config.yaml
num_hidden_layers: 23
hidden_size: 64
num_attention_heads: 2
num_key_value_heads: 2
head_dim: 32
intermediate_size: 256
vocab_size: 6796
hidden_act: "tanh_gelu"
norm: "rmsnorm"
norm_place: "pre"
norm_eps: 1e-06
positions: "learned"
qk_norm: false
attn_scale: 0.177
bias: "all"
tie_word_embeddings: true
parallel_block: false
init: "normal"
init_std_qkv: 0.0625
init_std_o: 0.00923
init_std_up: 0.0625
init_std_down: 0.00923
optimizer: "soap_variant"
learning_rate: 0.00886
beta1: 0.95
beta2: 0.95
weight_decay: 0.061
lr_head: 0.0101
max_grad_norm: 1.0
warmup_steps: 200
schedule: "wsd"
decay_fraction: 1.0
decay_shape: "linear"
final_lr_fraction: 0.0
batch_tokens: 32768
max_seq_len: 2048
doc_mask: true
train_tokens: 124500000
max_steps: 3800
dataset: "wikipedia_en"
Each number is 128 + 32 x the weight over its row's rms, rounded and kept within 0 to 255. Layers, rows and columns count from 0. Numbers have three digits each. The size before them is the row's rms in percent of the matrix's.

# layer 5 MLP down, 64x256, rms 0.192, rows 0-63, columns 192-255
108:168153149117120178084095111132147147144125113208151140113139101173082172156154132098141088177091123128155087092094087114134052073187116184113190090115083100194188135168164130093158065137129111
104:132183148137143126109119163099109140118124127156136131148118163087137162092139119127071073101091121155195124122113141115095091108153156147129187161128139120167143149108090092172128106123096123
093:197117105147182106142088078113110117081137125147093129115140117155130106148105099065117173177106114102146145100104145109108201145100094133119130089128141109116106192066116138143158121136111149
108:138101148166096129104195131108104162097126126121121102129103062127121134115157171166158102174133130089103147176160160100120155138077061136047119118104140087133146130124121153141126147110129132
106:127102129157120105198160092151167139091119164066094144115140169092096145118149106068144110069125123141124163105141136102108186154127035084097132133118119106095107093100134214119161183136117131
099:177085173083141106208129093189094120109151092122132118121115201119133191109124071101208125175140119127109146178093102100173147174100128200145199129053130119094104095159048141108154135150143164
108:054142128106159097121065145136160132122093094109158113129124137120110143190136156145093139123094100136099146166150138105150126174141163085208124243127101129131137079089129106161078174142170127
116:124105102114149123162132153159104148078173141127145121139101094157098182146124143184135109174105139134091091113100117089117096142138122171126179095144150078170107129112011126144106067134145213
101:143138176124121131056153173115150098108142095152173123140118150125163156167177131105149123121135148144119120111090108098119150095137176140212090065169085121092115134138190140112117141061082125
098:074167139091096102061121143160137103114141125137170123168155207106130122177147140110090103161089146113147131119162060128179133124150162160118163118111071131126167109132141133141096159156160119
094:125113043130169122160168127117156149120082136112125142157135106159113184116142114106128137096137161091133095207170101098159087122149172199100105180103107144120129099114168091146145183096131157
108:102087196152096194135147122094134138159110117149083098092088170079122138138154109084131136084151047137131118130082131145136108156121066156131146104134129081088110123135151136111164153119140137
095:136146156151132118107109121117070093134183159134128118151135153124071126085115085064139106157125127116100130089113136103120184117106142143137100117153129095115090210116133151098119188138114135
103:106139152105152163094120183099155152167143178132129130116091166111107139111192094133131144105173132133147179139153106098156133168123069153033113103159083121115128124152153154151141091133120142
113:059142126146110123118126097098156157137092080092139165184197094101105105112117158137167114148093139166118088185133131112114080121164158166166115160156136147198120164138195130131123101079072098
098:094130109114156136122120183152131117142120139109141171133082126126103096133103119088033125071150146143143123180183120162113150129122101131107128193103147140087110099109129144150120132081112158
100:096121105151129103039117154098099126135074111119135097188165112144132124185104139200129117140141166165085109143087113163141074128173122116129140174186146140203176148144123182150132100130068102
099:205154130121144112177094177144142140186153133146135129092101089138144135105138120117158135107125116101150062156087113094127155088152157100153075104104159188110106155094093184109114096196126169
105:141129130125188092159120091142118111106167182099096127137111175146114125100108134132168110174134148083129134098131187090121151142104091121179123114124110145146106158130107075129152120155178109
098:082209127108105138096101114185122093135118155107116107125128071125125098160146130104101144079117129127103135164102133162099075101167087154103156142167163149046151147088116166167111148143144082
111:128179091084130129124148059164072139115154108052120125149108144071088120136138095113058134085084158128125161166162154127147105113102127181069176185111112130108107150117088116138097099094119119
097:136136154128135104036129126108106121178098111123124078066140228128135158078102114117118144222148103120120094083115102119083123046071141080146120107191113099111145097099176110129140110128078111
100:121137093137126135090087149107102140182162147149136122151139127125119173138085135149092055164107090154118081153128100144114167143132152089119129133115102086110175115149189148129033091154080072
105:108108158098133207092167169118158126090126129093150137152133121085143102151130135162158148153143092116144140146149134156121124099113205159096190102131128148211150122095114190109144140144192131
097:126099105105171085165106104151152111104088156091131127201090114160141094126122112120132091076157130134121161113080157159163215162184082184127146109079109142156123080041078157130185117098108154
096:127178101118154130169111114171141114103079135152163100162076121149078115147129088100087160072128136097148125162136165129157147173162159216235131138088117150096114105068106151156091129117132153
092:148172129121130173145157186115104095122152139118120116137125128158096153132097099101092166144130128072116113078208139150179049133140134164117138149108093135115124114134110068145105101101141078
092:110115116134171145163088122099082145141115090108130104110145120163132147140101124116123084178163104125147090105071139150125137165141172012091128136076138132134099077122044138140117109143141126
090:133079083112155163081120121112146144154169134085157151141144088124096126138097159103105114095155131160129135163164147149103121126110139155137144173192129086170117136126189111188120128135085074
098:124143101125107125075190139099157091089164138089133126138136158124129176118121098133188139169120093124128144108139135152141133094125168070147126117185149095119082095130130100131124128170136109
098:129177137120133166081101151138104166126091092144160118130100108097100145155153157142104066148109138124152165115188124133099128150170148149097153089177082100085145119215138122162143113093146086
093:167104108116112123207144142138135153166064158164105116046137174072137202105134085141182102147126120144146097160075122112115100105127097116145163174147142122115123134109094147091138131159116161
082:139066100105144120234146136161116106104128112164115114116112164144156086066112144179146113108124097062233153101118143138087131112090077137093169100135149143146124093110144135163138127179097160
107:153140156126105117138096122150139078174132140154137171123120086131062115122121128107040113080071160129119088155087123142137127099147146144150153124091130094076149169134172066120083172117119119
097:105127097146113142095159161127112087106128113091133116134139180167105167161150112139084102197164117081079179135210127082151181100154100250123201127131121067043116152107129112102072160075175105
093:183137151115111181132098153127125118084071133140130130217145126168132129163150163135153088103123154164093168190106130124130142156127151158135117123125126133060185105048089130120139112098180191
102:141101125114126108098154111134088109165131134086141153120145072111132150158100108146182166119127093136131151183159143083147154181156140173087096153131086113176110103125171150148129159120094077
100:104185162122117144171086127134104110122147108137113110176110144131130105156161105074134106204123127131123095110085164094196124164099116036118117120104101147040142130131130200126201114141116151
110:076124148105166135127174112132133167134151122150169129142122127161183154085145174156108139135109159159167134052090147132076094100151174116036165125131142127120124124137156162156126108130074178
102:112085138100104120127120149177143120080187155090143130149125104121074174105159134168121114150117179113142133141105127138116105097134181125143116169078077114067170134173112129137101143132120100
097:128091167152126146181149102100135098096160134088111159094135146119164171132101141131151184177113117127160117053124135131122170176083172097147156126183118107143075115071149165085145170157172143
094:165121107149102140068150167159138126151113111146138180028132105093093082144093131149125205132092114175110135091136086177145168082120111161076103145118157109221096155069164046124140129084118076
101:090159128145124085069144169097207151179088079124147168101172126096099152091145117148095180096141150134117134183117082139144083175214106172061153181128130166125127151098152083118158162095157084
087:139092118095149137095133095085117125108167162115158152145111116070122080079151164125130179107098122101102147145159137125144128163170092156124098149142033157206095149084095078105149151099131187
088:116137119162147085139129108114115158148151127076120121112129145108121147084149143129088135052107143118158153166158136103092129088116167153155157145160121089134117116112127147148149130136119177
096:103127092132093106195140145158159112124134134149073108115172136167171106130128119106137122131157176130127171081070117192120158103136112055158145149114155129106101172207195098109112117122114088
105:167172126152118163149157131099135183065150134137076146089094107152094126134131121119138093153143150150136132082148156137080080116159114077075096131118124148090118139179101199135202118129086138
097:173130160152102106181125172147157101114156118128169149162132124087126127127185179119136124149183165085138093169129113119092093101155191164069135101138129145190152105184076159143155156161136112
108:139150125166125126142142107108146124146091129135100121096118141097138126163125109080128097114137137147119112162083120094090113093126150215174104139210125144164114122120126104124091086098085115
097:130149142117129119148066113145079137140114144193142121108109095141158086153096140179155074143101139163136080140109087090091119187176100172147102141138143137064168110076147216094172131167162104
078:116057173107139131134133118064141147136193120112116109153127191166164140120115108142093114149167104105119079212118159116140134119077101058128110133087127121099083148118139083092148170167072192
088:204212121105173078178064133166120166108110097142165107150112138133108140120121117089128132161087141160166112178127142140120152166161130169105179142088135102131106051135096044145101107078142106
090:122127117114153110090110067112162100095149133121109142111116121156094145124125119157151147138126145108094148072154129158098093126134096242150177099189172121051156133112112112117174160120109106
092:120136146126112132099127141111108143083108107110103123143172128116149116125140142130131074170159141163087174191082103149111125150128100128071146112153139114142149163127121135119093157056124086
109:174079117111106121184164106148134105116132166058088107114117162105135138019116085120157145072140109146161115150106154139075160138135110116178143084157167109115073059119131119143117159116101188
110:147131115133096084202134147117113129135039127091137108105098149158148111136127124102118061115144111096165118134090132122119172115167126154130148165123163155084126104114100164166147154241143131
094:135126170145111088140133068147095171153127111075075116052084101122143152058142125111201069103060121118131114146083116063173138169145088179161142121109157191121101138146149184131162171182121145
093:121136097107159070068101130146082104156119180195150145112150147149116133133086153129054140096144197131173109122159127128133127050084149116121081153117100141076186120131164145127092116154071079
100:165142169135076131097123161127125163131111103171154110081123123099121113130142099086116117140159089155156075106125101128113111101126118059121160118115100152112157188146118130123088131160142098
127:151129167164080140023105137141099141138176080140133132072110122134127165141149158193176125111087137145177125061125132114114051123144150146099154139185149088101140139159116176139182095151075165
109:174159133131139101123098135146124118141139067165118093126145188117167149168155158142108096138101122097145098085118117103128116099106151000106155101136155155100176135183097092148119135172160133
104:130077031121126090227130133144114094143103141119124128127125119113074176133140103134202120151044131143097164117107183130109163124109113161103123118127150061153162097133052092132184083139172174
104:178146179113100164089128095116103130126119086120139157159126134127105098145099130113166130131099160128121148060172105112119115071192129125149148131116113119000155148174167113083155163163130141
098:167090163132129158181092176093133126167196166077153098172136134126089164113147113128095062117216106096091082138130107147120165187122146104123145146121143126092125174166101109121128102169168117